python train.py --num_hidden_layers=14 --hidden_size=384 --num_attention_heads=6 --num_key_value_heads=6 --head_dim=64 --intermediate_size=1536 --vocab_size=15866 --hidden_act="gelu" --norm="layernorm" --norm_place="pre" --norm_eps=1e-06 --positions="rope" --rope_theta=2320.0 --rope_fraction=0.25 --qk_norm=false --attn_scale=0.125 --bias="all" --tie_word_embeddings=false --parallel_block=true --init="normal" --init_std_qkv=0.0288 --init_std_o=0.0 --init_std_up=0.0288 --init_std_down=0.0 --optimizer="muon_variant" --learning_rate=0.00704 --lr_mult_o=1.5 --lr_mult_down=2.0 --beta1=0.93 --lr_head=0.00348 --max_grad_norm=0.5 --warmup_steps=200 --schedule="wsd" --decay_fraction=0.512 --decay_shape="linear" --final_lr_fraction=0.05 --batch_tokens=65536 --max_seq_len=1024 --doc_mask=true --train_tokens=595300000 --max_steps=9084 --dataset="wikipedia_en"
Each number is 50 + 12 x the weight over its row's rms, rounded and kept within 0 to 99. Layers, rows and columns count from 0. The size before them is the row's rms in percent of the matrix's.

# layer 8 attention query, 384x384, rms 0.0595, rows 178-191, columns 64-127
094:52 63 45 16 40 62 71 36 42 46 54 71 31 50 69 59 54 42 40 54 58 61 51 43 40 41 47 47 56 36 50 34 35 49 55 57 44 46 46 52 56 44 27 59 58 42 35 44 42 45 32 56 72 61 33 41 40 58 44 39 45 49 48 36
090:43 65 43 43 43 45 25 38 39 49 47 75 64 71 48 45 55 22 59 61 31 52 40 55 48 41 71 50 46 56 49 41 31 76 39 62 44 46 62 76 41 55 68 50 52 43 69 41 36 55 71 43 51 65 63 39 52 66 58 44 44 17 47 78
102:48 34 44 42 79 67 49 43 64 47 47 61 38 40 44 73 49 28 44 50 53 41 49 66 44 54 54 41 65 51 49 68 44 50 45 59 38 38 49 61 57 33 48 59 49 36 57 42 63 64 43 51 75 40 36 55 68 53 57 51 52 53 48 35
093:53 47 57 38 51 54 46 42 25 45 42 39 44 61 55 70 65 42 53 41 22 75 46 60 47 62 62 30 62 57 39 52 50 40 73 54 28 45 40 49 57 50 34 62 62 38 58 60 41 67 64 39 41 41 63 51 37 37 52 59 47 66 78 72
098:44 46 37 53 54 56 39 54 31 77 35 49 60 61 48 40 69 37 35 54 65 39 59 48 71 51 47 57 27 47 24 68 32 55 60 59 41 44 50 34 41 29 51 44 66 52 57 45 45 50 77 44 53 57 39 46 33 50 61 36 57 52 50 44
093:78 53 64 60 55 39 41 32 49 38 33 41 50 57 49 36 46 44 67 65 53 19 47 53 58 75 48 37 69 48 58 42 40 70 46 68 34 44 45 42 57 66 54 68 54 42 71 35 45 63 58 52 59 41 28 52 58 50 29 50 31 38 50 40
093:35 46 49 67 45 46 75 52 59 43 25 20 74 51 37 51 45 39 54 43 39 53 54 40 40 59 47 55 49 53 52 45 45 53 38 40 26 37 59 59 41 62 52 46 46 46 39 54 62 39 64 62 60 47 39 52 38 49 58 51 53 79 51 67
094:42 59 43 48 49 38 49 79 34 47 54 66 45 18 42 49 54 38 30 49 40 31 62 48 57 66 57 64 60 52 48 24 61 44 55 30 58 67 54 52 27 61 62 42 54 49 37 29 72 53 51 63 32 79 58 42 65 39 55 55 43 67 42 38
094:48 49 39 36 22 45 45 53 38 52 38 54 52 50 52 49 52 55 59 34 57 69 71 45 56 40 36 60 65 52 72 36 34 62 53 28 46 65 58 45 56 44 33 64 49 52 45 49 55 30 53 40 52 61 52 49 43 54 41 54 61 47 42 71
095:39 56 57 51 52 41 38 57 53 47 70 58 39 29 50 55 37 39 39 60 76 60 71 58 37 47 50 39 49 66 59 55 59 51 33 34 66 41 42 57 37 40 32 78 54 41 61 31 41 62 42 78 54 47 72 23 40 42 58 59 36 48 46 55
096:55 41 47 29 61 38 60 41 49 40 46 46 43 50 55 71 51 35 41 55 57 61 51 45 45 49 57 52 28 50 66 72 44 45 46 59 72 67 47 27 50 44 34 30 70 49 42 56 51 49 59 37 45 31 29 36 53 66 62 41 41 49 61 28
096:77 42 42 66 37 38 74 44 37 30 43 63 52 36 32 21 56 65 63 31 62 35 59 61 56 41 53 57 19 44 45 53 41 31 46 81 51 50 41 37 48 44 52 73 45 76 52 64 57 47 34 66 63 55 70 26 54 47 64 37 47 43 56 59
097:40 56 56 72 59 56 56 37 59 25 54 35 65 34 54 44 63 48 42 58 63 48 63 46 36 64 34 48 52 38 67 48 73 41 41 65 50 53 51 46 62 49 52 37 38 60 48 43 53 58 46 37 56 45 62 57 42 56 24 48 64 54 52 30
093:53 67 37 36 68 35 67 43 71 72 59 64 54 43 55 50 46 49 67 54 46 81 47 62 59 49 49 43 39 53 56 47 52 37 41 52 40 48 62 67 46 49 72 61 51 36 50 28 62 44 58 70 38 51 39 41 57 50 42 27 43 42 51 49
# layer 8 attention key, 384x384, rms 0.0607, rows 178-191, columns 64-127
094:70 62 60 43 70 42 51 47 71 37 53 57 77 59 25 79 47 53 60 37 60 41 41 47 58 37 72 58 73 43 46 60 47 45 20 62 52 41 47 47 47 57 52 38 37 41 37 59 54 51 40 48 45 44 63 58 51 62 55 52 33 49 57 65
090:54 37 76 68 51 38 57 45 31 52 43 24 64 63 51 58 35 58 56 39 55 52 53 53 51 65 54 50 70 56 64 32 40 32 42 74 58 54 39 36 71 56 65 43 75 83 50 37 56 35 65 27 46 78 42 71 43 40 67 51 52 66 55 51
096:66 44 59 41 51 58 45 39 30 48 69 56 50 37 55 46 57 58 78 52 61 61 56 54 27 57 60 54 58 30 58 48 53 28 64 37 69 33 42 36 59 86 34 63 48 52 44 55 41 63 64 43 48 53 51 38 27 51 48 38 42 57 49 46
090:31 26 37 51 50 41 54 47 37 55 56 46 59 50 62 44 45 70 26 63 25 63 77 51 53 54 63 53 38 47 50 42 27 76 55 45 39 48 48 45 25 29 34 47 60 59 49 42 52 42 49 74 40 59 51 62 50 50 55 42 63 56 48 39
094:50 63 38 26 51 56 39 69 62 54 75 20 35 47 62 66 41 60 52 43 72 38 37 62 42 35 28 51 65 44 79 19 50 38 45 30 39 44 41 60 62 54 46 59 44 57 48 63 68 56 03 64 59 43 49 66 46 40 47 41 56 50 47 42
093:38 42 55 36 31 67 53 27 39 62 75 53 40 50 31 50 31 45 29 54 49 62 42 41 62 53 67 50 56 65 53 60 58 41 62 48 56 54 41 42 56 25 42 64 51 43 41 48 56 43 38 42 26 67 59 65 59 49 49 48 44 53 53 76
095:36 37 59 45 29 44 23 46 41 62 67 24 65 69 42 56 22 47 47 60 59 24 67 55 52 54 35 60 74 44 73 39 42 53 43 36 58 43 37 63 48 47 46 89 56 62 45 30 48 54 57 48 44 55 30 53 42 58 11 51 46 49 59 53
095:53 51 36 30 77 50 36 42 48 46 23 72 49 56 79 67 54 63 56 72 62 82 53 50 63 44 41 14 76 53 51 50 47 56 63 30 63 41 64 48 71 45 53 52 60 19 50 53 64 68 63 64 58 59 58 39 54 59 40 41 49 58 66 40
088:50 64 55 43 52 48 41 43 36 55 69 44 51 54 41 61 40 57 46 56 52 42 58 57 48 48 67 51 49 64 50 58 43 49 60 60 39 39 91 56 33 41 52 58 44 33 35 36 81 48 61 73 57 48 55 54 74 47 47 42 29 44 44 51
098:54 70 34 64 43 59 51 48 47 46 47 41 41 59 47 52 55 60 35 51 52 55 67 74 64 65 45 54 52 29 37 34 65 53 58 63 53 52 78 43 58 47 35 68 62 37 64 45 52 55 50 60 40 39 70 66 30 33 49 44 52 61 51 48
094:24 57 40 49 43 71 45 50 25 47 58 40 55 49 44 60 42 45 68 41 52 49 34 52 40 28 43 40 66 34 47 56 60 43 30 52 51 51 56 50 50 62 43 46 39 60 61 50 79 60 27 52 46 44 47 48 34 62 40 46 59 54 48 33
091:35 42 46 24 43 60 50 65 28 65 25 69 59 55 64 16 43 23 57 60 47 58 68 41 45 61 66 57 35 65 55 51 36 48 70 49 33 33 40 58 43 56 36 41 38 67 64 50 68 73 60 27 33 44 36 60 51 52 70 37 28 39 37 32
096:56 65 62 40 26 36 60 62 53 41 38 46 60 43 46 60 61 64 66 55 42 45 47 24 72 53 53 46 32 53 64 58 43 47 69 23 52 59 47 49 42 59 60 63 47 66 60 50 54 50 45 42 38 58 47 32 51 57 58 53 25 41 55 50
093:49 38 60 31 53 41 37 39 40 53 57 41 56 56 43 56 27 43 40 32 30 37 57 70 55 47 72 62 62 54 50 63 57 75 56 69 41 59 55 33 51 48 30 66 47 44 45 58 46 34 76 49 58 63 74 31 42 50 68 38 62 51 52 59
# layer 8 attention value, 384x384, rms 0.0784, rows 128-168, columns 64-127
085:41 30 49 49 30 54 46 84 55 52 42 57 65 39 45 53 49 47 49 53 71 49 47 49 35 40 51 52 38 32 59 60 56 47 32 42 62 51 63 41 58 61 59 51 39 80 35 66 46 40 67 65 54 61 63 66 45 46 42 38 45 80 31 49
085:64 45 50 57 50 33 40 69 12 72 57 44 53 58 57 47 71 37 57 68 45 71 48 58 45 67 68 36 31 50 63 40 50 64 57 42 44 44 51 56 53 41 63 42 37 65 65 51 46 64 59 56 88 47 54 58 51 65 57 80 53 73 44 45
088:55 58 55 60 60 64 61 48 76 63 79 51 69 54 42 27 59 57 55 55 53 50 39 44 28 45 59 59 49 47 53 71 62 46 58 58 57 57 67 35 35 57 51 54 34 44 62 42 51 39 57 36 73 44 56 67 45 53 34 37 43 57 72 47
090:52 64 33 53 57 40 56 58 49 74 31 51 57 60 50 50 63 50 55 73 63 37 49 60 45 46 35 69 39 27 55 55 34 50 58 27 55 52 47 43 38 49 66 46 57 54 43 30 46 49 64 62 51 57 51 43 44 40 48 30 38 37 25 19
082:52 33 49 39 79 47 20 65 51 50 51 24 61 40 34 38 45 50 63 51 65 56 30 50 45 44 44 61 59 70 65 62 39 67 62 35 38 51 31 49 45 17 52 59 35 47 25 38 49 39 59 56 57 46 78 57 51 31 59 44 62 48 53 48
092:34 64 43 80 60 57 31 58 88 34 45 48 58 55 52 46 43 52 54 44 69 51 65 47 49 31 33 47 57 38 54 42 48 58 50 34 67 69 52 54 52 57 63 53 60 38 53 49 48 39 54 47 61 56 54 79 49 61 48 55 56 62 63 62
084:45 29 48 26 68 43 67 73 57 71 30 44 46 46 55 52 49 45 59 63 67 62 36 54 51 35 52 48 38 53 42 75 43 47 50 36 72 80 64 49 34 65 43 26 72 81 53 46 38 53 48 33 65 68 57 48 39 60 76 32 52 55 59 58
086:78 61 68 34 41 60 42 25 36 34 37 43 45 63 32 31 44 39 38 64 50 41 64 57 59 29 45 39 60 55 46 34 51 45 47 67 32 55 55 46 27 36 39 60 47 39 24 53 50 43 63 48 52 43 43 42 64 66 36 61 57 48 37 79
086:53 43 61 45 33 43 52 57 74 62 51 45 52 55 55 43 54 53 46 36 52 60 39 50 25 58 44 44 31 22 63 61 47 60 67 35 33 60 71 54 56 77 52 52 54 62 49 65 47 34 52 66 42 54 29 50 51 40 53 69 50 68 52 44
083:43 44 52 41 37 42 47 38 44 37 57 67 43 44 48 20 50 52 36 38 55 53 54 73 67 41 81 38 37 45 36 67 42 53 39 39 57 68 38 41 43 39 77 68 63 40 47 37 54 64 45 59 47 37 41 61 47 66 35 54 51 41 35 42
086:47 41 34 53 42 44 67 36 36 43 43 55 52 69 40 48 39 62 36 63 69 51 45 56 56 43 36 39 55 38 28 63 62 47 55 53 39 29 70 53 60 51 54 52 41 46 49 37 61 61 37 45 62 44 57 46 63 45 34 42 45 36 39 37
083:64 50 54 31 42 40 53 60 34 45 28 43 64 59 65 41 30 64 69 41 37 57 55 36 50 47 52 35 46 50 53 44 55 64 60 44 49 84 57 49 46 56 44 47 68 52 38 45 56 63 43 60 45 58 57 26 51 42 58 42 43 43 53 59
090:47 43 53 64 46 48 36 57 32 47 72 66 68 31 64 43 76 51 34 48 64 40 36 46 50 55 16 51 63 47 64 84 76 41 24 50 56 33 31 40 45 46 50 46 41 49 64 69 54 56 34 64 45 54 49 44 49 36 42 57 44 54 58 54
082:75 66 41 41 50 32 54 42 63 43 34 62 57 43 65 60 66 34 26 53 47 56 56 54 54 71 46 53 54 44 37 30 72 54 44 63 65 33 52 55 52 39 52 49 50 42 50 73 48 61 48 70 58 66 70 47 46 52 54 24 48 44 50 49
083:58 65 60 38 49 38 62 55 68 57 68 60 52 58 50 49 58 58 22 59 52 38 46 44 39 45 64 52 39 31 46 55 75 69 39 36 60 47 52 58 45 62 56 35 68 62 54 48 49 72 61 53 39 32 48 54 47 33 53 14 55 59 62 69
081:69 51 59 50 44 62 45 46 44 27 23 43 34 60 42 25 59 27 40 47 48 57 65 56 50 46 37 62 55 57 40 54 47 47 48 47 56 47 34 43 54 42 39 48 71 33 66 67 41 56 49 37 11 48 57 55 55 67 32 51 39 59 58 45
092:30 64 54 47 33 76 86 41 49 60 60 60 46 19 44 32 78 49 46 70 62 53 77 45 38 42 84 73 37 53 60 52 54 45 70 54 44 54 46 39 43 38 43 61 62 37 55 48 50 47 35 48 45 47 37 54 55 46 65 47 51 46 42 74
084:39 46 40 64 59 33 39 38 73 67 43 22 65 50 52 56 47 61 43 49 62 22 51 47 51 57 29 59 58 67 60 47 57 69 53 61 42 42 74 70 65 42 32 49 65 44 69 56 43 44 69 46 44 53 62 51 56 59 50 81 32 56 46 49
089:48 51 48 52 43 54 42 39 50 59 35 53 50 30 49 49 41 61 64 27 45 67 27 55 64 74 52 41 54 28 40 58 42 74 55 33 59 58 62 42 47 50 31 50 49 52 63 46 60 46 48 49 62 41 50 44 49 60 59 54 31 53 48 73
092:33 62 45 46 41 49 61 45 61 55 57 63 35 40 18 34 72 55 58 56 70 44 60 43 65 46 49 42 54 62 50 57 49 39 37 54 62 64 50 43 35 45 12 65 55 46 59 42 59 65 50 65 33 63 68 37 61 63 56 74 48 22 36 52
083:62 33 40 47 42 47 48 39 50 41 47 49 29 63 48 36 12 33 57 52 62 43 50 48 65 65 41 63 56 45 59 40 77 64 29 24 49 53 69 52 56 64 71 48 49 41 48 55 43 48 38 60 63 64 43 64 49 32 57 51 32 70 64 62
086:40 52 53 61 34 39 47 57 63 48 46 44 56 40 54 44 51 64 69 39 49 34 44 21 40 52 60 52 35 49 49 41 62 51 27 56 87 47 46 51 42 36 68 53 47 49 41 63 45 51 42 25 55 49 57 60 60 26 63 59 47 56 15 65
085:57 41 54 52 43 51 44 56 40 54 56 39 57 61 33 23 40 31 74 44 62 41 66 48 76 54 43 53 07 45 43 64 58 49 45 56 50 32 54 51 54 51 40 67 46 63 39 51 46 59 53 41 34 83 41 56 57 42 59 52 58 52 54 34
090:77 64 55 68 47 67 49 63 49 48 28 46 53 60 48 61 59 51 48 51 50 68 60 59 31 38 58 52 36 72 58 43 56 68 70 71 71 46 51 41 61 49 40 30 51 53 38 73 68 55 59 56 29 47 49 41 69 37 41 59 49 48 53 41
079:65 45 51 34 58 29 51 60 60 54 46 51 36 62 66 31 39 54 71 56 45 51 25 67 47 52 45 72 46 56 37 38 56 27 49 61 68 27 50 64 39 38 39 63 71 31 44 39 50 48 55 48 63 43 55 65 44 52 31 27 58 58 46 58
088:53 45 52 31 44 58 58 58 39 30 45 56 48 45 32 33 45 37 64 25 62 57 74 46 33 76 30 72 45 59 42 40 50 47 46 38 74 41 52 30 63 43 57 52 47 58 67 63 35 55 52 35 53 49 42 62 50 42 54 71 26 43 45 63
092:40 58 46 39 47 36 50 51 48 35 53 58 52 52 43 68 54 65 53 70 28 27 46 54 54 30 58 51 59 62 61 60 56 44 55 57 52 54 54 40 58 48 42 64 41 44 41 45 60 38 33 68 64 46 75 32 53 49 70 39 35 59 60 37
084:49 44 11 64 29 70 70 63 50 49 59 53 55 45 42 58 51 45 71 47 51 56 58 71 55 49 57 49 52 48 26 36 71 54 62 27 54 79 56 28 60 48 40 58 42 54 61 51 27 54 54 60 53 42 39 47 31 23 67 39 57 45 48 52
089:48 28 68 40 72 61 44 35 52 51 49 50 38 53 63 46 38 45 28 60 52 37 53 70 21 51 38 59 48 47 22 68 44 54 52 71 44 65 47 41 53 74 52 33 45 48 54 38 74 49 34 65 40 53 58 45 44 44 45 08 64 66 68 41
079:49 58 31 53 45 50 63 50 52 50 44 46 43 45 58 53 49 51 40 59 59 44 56 51 50 80 62 43 64 52 23 63 55 48 38 62 51 61 38 48 43 42 50 57 52 54 33 61 56 48 42 52 48 34 68 58 60 50 54 47 58 41 37 67
089:79 50 63 24 59 49 49 47 48 36 49 45 35 39 62 34 67 41 48 40 53 64 41 41 57 49 43 48 46 59 56 38 40 67 49 65 43 36 29 47 46 43 42 57 39 38 49 53 51 60 42 52 32 21 57 54 68 48 39 52 41 53 54 60
089:62 42 63 50 42 57 51 71 50 63 66 59 66 63 46 39 54 77 56 57 69 71 34 37 72 39 41 46 70 61 55 58 22 51 59 47 55 53 63 45 59 49 51 52 35 50 74 60 40 42 36 46 37 62 30 25 47 70 43 45 51 39 64 41
086:72 55 42 49 57 44 42 64 51 60 54 60 42 41 57 52 46 68 63 40 54 37 61 58 52 61 45 56 47 31 56 49 45 73 36 70 25 31 41 54 58 39 56 72 47 21 48 63 44 33 49 58 28 61 52 27 44 43 42 52 54 47 56 50
087:48 56 42 28 38 53 69 57 68 74 56 49 55 37 67 42 41 32 38 73 50 59 54 28 57 40 45 53 53 48 43 31 49 67 45 68 59 47 61 48 44 37 54 42 44 62 31 51 72 56 45 66 43 42 62 43 49 44 41 33 36 43 44 50
083:62 40 64 60 59 43 63 49 53 62 73 37 59 39 58 30 66 53 56 44 73 47 42 40 48 73 34 86 53 67 44 42 59 50 47 60 39 40 35 44 44 36 58 51 54 37 46 69 70 32 57 62 58 54 60 65 40 43 42 43 56 44 49 39
094:59 52 48 51 38 47 39 46 67 28 62 48 28 50 57 48 71 49 53 47 36 75 40 60 58 55 33 66 70 57 46 46 55 41 53 45 51 64 32 65 63 38 53 56 47 32 37 51 30 33 72 51 49 55 69 31 56 71 51 63 55 42 60 48
085:37 56 51 45 67 38 46 69 47 40 45 69 42 34 69 59 30 52 41 65 36 20 47 48 63 47 49 63 51 35 65 39 38 60 43 47 47 41 72 58 55 49 67 66 49 32 65 54 73 49 54 40 64 57 38 58 52 46 59 55 38 47 57 60
092:62 34 33 17 29 52 62 53 46 62 20 47 50 65 34 58 60 48 32 55 45 51 64 55 54 64 42 41 78 44 38 54 51 58 50 55 57 41 59 43 27 37 60 51 47 50 51 63 65 56 62 76 31 30 53 36 49 47 38 45 44 48 37 50
085:42 54 54 46 55 65 77 42 54 59 41 54 45 75 31 30 66 46 69 36 48 57 72 55 39 51 45 52 48 68 66 72 54 45 52 42 23 48 54 65 13 48 66 52 45 59 77 81 50 34 53 28 44 46 48 70 45 37 29 61 64 82 57 67
093:47 66 42 49 60 45 37 33 68 35 25 52 56 43 70 69 43 42 73 33 32 52 47 66 31 61 50 57 53 64 32 50 47 33 59 48 43 35 48 73 30 51 58 57 49 65 53 80 57 70 60 51 41 46 54 50 54 60 43 35 52 37 60 45
082:46 74 45 45 26 61 49 53 57 74 47 46 54 54 58 49 40 39 59 37 51 62 53 50 45 76 72 54 61 42 31 48 52 39 79 66 41 52 35 31 54 39 45 49 31 57 31 39 46 34 42 61 44 53 62 35 42 39 53 24 49 55 46 27
# layer 8 attention output (transposed), 384x384, rms 0.104, rows 128-167, columns 64-127
089:26 32 42 49 51 59 49 50 60 43 57 48 66 55 61 81 82 51 46 54 51 56 45 73 43 44 52 52 40 27 33 76 57 41 32 63 60 49 37 45 30 52 30 53 54 58 38 50 38 50 36 59 72 56 54 56 42 53 26 32 48 42 66 58
086:60 42 63 37 56 29 50 64 33 58 51 57 47 48 56 43 71 45 52 48 65 48 41 52 40 63 58 26 60 47 49 59 49 67 45 42 47 23 23 75 57 44 36 23 27 54 48 51 58 55 68 58 55 74 55 39 42 63 63 33 35 54 50 45
089:62 46 44 60 37 77 68 56 72 53 53 50 50 50 61 41 59 68 38 64 60 43 47 39 20 47 43 63 45 47 57 32 51 64 46 61 51 63 59 47 43 55 43 58 27 65 60 27 70 36 68 43 49 42 45 64 56 41 47 45 29 28 44 29
089:54 63 44 45 55 54 62 47 51 60 71 32 52 56 51 60 45 29 34 54 33 49 53 58 48 51 61 56 50 48 57 78 42 68 52 31 52 54 53 46 38 44 53 44 42 43 57 58 34 52 50 61 43 52 48 57 50 39 49 35 54 40 33 20
085:78 49 52 62 55 40 57 57 55 63 54 39 55 39 46 31 37 57 46 44 57 67 55 43 46 50 65 31 50 52 56 63 60 73 48 33 65 54 50 48 63 33 27 59 50 39 42 52 41 52 58 34 36 55 38 35 70 45 70 45 66 44 49 40
090:57 70 38 73 80 45 37 61 74 29 61 46 60 44 42 66 58 49 53 46 39 44 47 48 38 51 18 33 49 35 44 53 70 56 41 28 56 50 66 68 51 61 39 49 46 49 55 48 44 44 52 71 77 72 52 50 81 49 57 58 55 49 42 41
088:66 32 42 62 61 42 52 50 52 58 64 25 53 34 41 47 48 58 56 53 55 38 49 60 48 67 52 30 48 43 36 50 51 60 45 44 72 70 57 43 34 38 47 72 53 39 37 60 44 47 54 66 39 57 46 40 64 49 29 35 32 36 39 55
087:41 65 42 69 39 60 39 52 52 52 34 66 63 44 48 32 49 42 46 55 56 74 53 58 65 51 53 23 69 50 34 26 50 50 56 41 45 46 56 49 44 46 44 49 43 48 38 55 65 50 56 51 30 71 39 29 48 46 38 42 68 22 36 40
087:50 52 35 44 43 25 72 46 65 53 46 56 59 65 42 33 48 52 46 40 39 46 59 55 49 71 53 42 34 47 72 45 44 60 50 57 41 55 31 44 48 44 62 26 63 58 61 67 57 61 44 54 41 41 61 48 34 46 64 56 48 54 50 65
090:53 48 62 37 38 67 43 56 57 42 73 61 41 61 64 60 28 36 40 40 53 35 53 51 63 44 45 43 41 60 68 48 39 58 38 32 71 56 62 65 45 53 59 21 47 64 42 57 44 47 31 58 52 45 63 40 62 62 40 53 57 50 39 42
089:50 30 60 49 36 67 58 46 41 55 55 25 50 54 55 71 47 76 41 82 62 57 47 45 57 41 44 57 36 34 49 40 59 39 61 43 69 46 44 56 56 66 46 60 49 31 45 25 57 51 21 52 61 41 75 57 40 48 73 38 47 38 48 55
087:58 33 42 38 53 64 50 58 58 40 58 48 46 70 55 47 50 51 52 47 49 58 63 54 45 44 57 51 65 47 45 64 48 66 46 37 54 66 48 62 42 60 38 39 71 47 57 51 49 43 28 55 41 62 49 38 75 46 67 38 42 41 54 51
093:42 58 57 65 67 43 45 58 23 50 62 70 51 37 40 50 46 65 41 70 66 38 58 74 71 53 55 49 59 56 40 48 46 50 45 68 59 35 24 59 38 59 48 52 45 48 53 37 57 29 51 46 48 42 51 50 44 51 53 46 39 64 49 38
086:35 40 42 29 65 51 51 49 53 53 33 54 47 22 62 33 65 54 41 32 67 56 24 53 73 50 39 67 53 49 37 57 69 37 68 59 51 69 42 43 34 45 59 62 45 61 32 36 62 43 28 52 48 41 20 67 53 51 52 43 57 55 33 60
086:50 38 49 62 48 55 48 49 64 44 69 35 30 61 40 37 60 58 62 65 57 34 53 39 56 38 49 39 49 48 53 50 63 66 48 48 51 52 42 60 43 46 50 62 63 52 67 46 47 75 67 71 39 45 54 59 77 51 45 46 43 54 43 70
087:59 69 57 50 64 36 47 54 44 51 26 37 48 57 62 44 57 44 43 36 27 38 57 38 52 49 41 62 51 53 55 46 46 43 41 49 51 55 32 30 61 23 37 64 70 52 59 62 53 57 45 54 24 38 54 37 67 61 28 52 55 45 33 37
098:55 60 69 61 36 37 60 64 51 46 46 56 30 21 70 60 48 39 24 53 67 39 66 51 51 60 74 85 38 43 74 60 60 48 63 64 47 58 58 37 62 61 35 49 33 44 42 55 56 38 31 46 58 46 38 57 48 35 54 47 51 68 44 49
086:57 33 34 55 68 33 27 37 37 47 54 36 49 55 35 66 40 17 49 56 47 39 38 55 57 54 56 71 52 45 63 34 62 50 60 41 47 58 33 67 43 43 25 38 48 59 53 66 52 33 74 45 47 51 43 34 48 62 56 44 42 68 47 45
089:55 45 54 42 60 48 48 43 34 68 60 48 33 71 58 51 50 92 54 42 34 62 59 47 36 48 50 38 42 36 62 49 43 45 57 55 71 58 46 49 48 48 65 75 54 48 50 27 60 46 58 62 44 41 42 45 54 56 60 63 48 47 59 49
094:46 49 58 57 47 45 57 42 37 38 60 51 55 40 29 44 55 45 62 58 26 70 63 51 63 54 50 57 51 53 73 45 34 58 44 29 50 68 41 55 44 56 55 20 46 53 55 51 43 54 36 55 55 80 57 46 59 64 37 61 51 44 52 37
084:48 53 33 49 46 39 39 27 24 61 57 37 45 57 38 47 42 77 62 54 66 54 59 47 40 69 45 58 55 45 27 61 68 69 37 50 53 46 43 47 56 46 50 42 66 26 49 42 38 67 56 60 65 44 47 53 60 41 59 32 44 69 53 56
088:54 58 30 67 50 45 30 64 42 52 45 56 62 29 55 47 35 66 57 50 57 41 53 49 40 59 38 60 45 64 41 45 48 61 42 37 55 52 44 60 60 40 64 48 65 42 35 80 56 38 38 44 40 45 62 62 52 54 37 66 31 42 32 70
085:66 34 53 42 31 53 56 55 43 65 44 52 55 66 53 33 57 47 68 29 57 64 80 46 52 32 50 44 45 51 43 57 29 47 41 49 34 36 38 50 75 53 36 65 63 58 34 70 65 61 58 61 59 59 31 65 37 61 39 46 32 56 55 49
093:66 65 63 64 67 71 49 70 51 44 28 50 56 47 54 39 46 45 62 47 57 80 51 59 33 32 36 53 51 67 57 47 42 32 43 44 57 25 45 53 40 43 52 36 52 27 53 67 54 31 34 59 31 64 76 59 49 57 50 38 38 53 40 41
078:56 55 32 65 73 46 68 45 56 27 32 44 37 56 56 28 33 55 48 17 49 48 32 51 25 75 67 74 61 50 46 33 41 44 52 44 64 19 49 52 48 48 00 65 55 47 41 40 64 58 44 52 61 45 60 42 57 49 51 54 72 30 50 68
091:32 56 49 32 40 43 61 63 53 38 30 70 50 59 30 74 47 29 43 43 58 46 76 67 64 49 52 67 55 33 63 62 43 40 41 50 54 46 42 45 72 59 34 27 63 49 42 55 42 58 37 53 48 55 43 50 43 62 56 58 39 45 53 48
093:52 51 64 35 32 56 45 49 38 52 66 49 65 48 34 46 38 51 48 53 39 53 41 74 51 36 47 56 57 55 56 40 41 59 72 76 41 52 57 55 53 30 52 58 72 33 55 55 56 43 45 85 40 30 60 53 76 48 62 41 25 40 34 50
084:62 45 43 52 51 46 66 58 61 65 45 70 59 56 54 55 30 57 58 56 30 53 65 57 51 36 54 44 40 64 30 51 62 50 58 29 44 87 75 56 52 48 51 57 53 40 66 41 35 56 32 49 52 25 52 54 58 41 70 43 37 55 32 55
087:59 26 43 52 71 55 56 41 41 50 45 36 46 59 52 31 49 67 50 54 47 55 77 53 48 69 25 54 43 47 45 62 51 30 47 41 40 55 44 45 58 53 57 61 49 55 57 54 44 58 74 54 46 42 56 57 70 43 60 21 53 68 58 37
079:49 54 49 35 51 41 27 45 55 43 54 25 59 49 53 76 47 48 52 69 61 26 60 48 53 56 62 44 48 52 49 53 55 41 48 47 51 37 18 45 36 43 41 69 60 43 30 48 66 74 49 55 40 43 32 72 53 66 60 56 60 36 66 49
090:59 64 47 50 47 62 23 49 37 45 51 61 48 48 58 48 59 48 36 32 75 55 54 46 59 56 38 44 54 60 30 41 51 68 46 61 52 37 45 56 45 30 33 39 61 65 60 76 62 64 50 48 41 61 44 71 48 64 31 50 42 55 34 61
092:55 51 57 49 57 66 66 53 53 45 62 53 61 66 47 56 40 94 58 55 60 69 42 24 60 57 40 45 54 54 45 58 43 63 55 49 76 63 58 69 48 39 66 68 53 39 69 47 51 45 56 48 48 57 55 33 49 39 54 41 59 51 53 29
087:65 63 48 48 56 56 42 53 36 56 38 55 46 15 53 41 57 45 58 38 54 45 57 30 40 48 55 51 52 61 56 35 45 55 33 52 43 49 40 50 62 43 50 40 60 31 59 26 54 32 57 42 29 80 43 50 44 58 43 56 34 39 64 41
090:56 33 46 34 60 67 44 46 59 60 59 56 39 45 66 40 75 56 46 33 55 50 42 50 51 32 53 47 54 68 46 54 50 77 42 52 58 52 64 34 50 62 54 25 38 61 41 40 42 57 60 56 43 40 50 45 54 64 53 59 58 43 47 36
087:50 52 50 75 52 27 46 50 49 60 53 42 35 43 58 32 48 52 46 65 72 52 45 52 68 59 33 49 63 60 55 55 52 46 64 45 57 57 20 39 30 32 75 52 71 63 67 48 54 38 65 37 70 64 47 50 51 48 47 51 67 47 28 53
091:52 42 56 30 37 47 47 36 45 61 51 43 29 53 63 62 42 53 59 37 43 57 51 59 61 59 50 48 87 46 40 48 43 44 78 46 71 71 50 60 68 35 64 81 56 41 39 43 27 50 64 27 50 69 48 31 50 55 67 51 42 42 64 36
086:60 49 40 30 50 40 51 55 31 43 56 54 69 45 62 54 57 41 65 53 40 36 59 39 52 64 61 23 64 47 43 43 64 57 44 58 37 62 54 54 46 41 46 50 31 45 43 48 57 51 57 56 66 53 45 31 47 54 62 43 60 48 47 53
091:53 40 49 59 48 71 48 70 60 55 21 48 67 47 48 49 44 56 26 66 67 28 47 57 72 66 39 26 40 45 48 59 52 54 40 45 57 38 58 54 37 32 50 19 52 71 47 41 59 49 42 60 43 40 36 51 43 58 39 48 57 52 54 26
088:35 44 49 70 52 44 35 41 51 88 27 63 48 63 49 45 67 61 41 48 56 47 44 43 49 48 64 49 42 64 68 46 33 56 35 42 35 58 40 61 41 34 62 53 51 73 67 42 58 43 60 59 41 36 43 52 41 46 39 35 70 62 63 62
095:54 62 70 56 52 34 40 49 60 45 50 37 77 51 54 69 34 46 72 28 37 52 42 64 42 48 58 51 43 38 56 48 63 37 69 45 44 41 47 49 53 26 62 64 66 70 35 43 35 39 30 52 54 71 52 41 67 68 60 64 45 44 40 59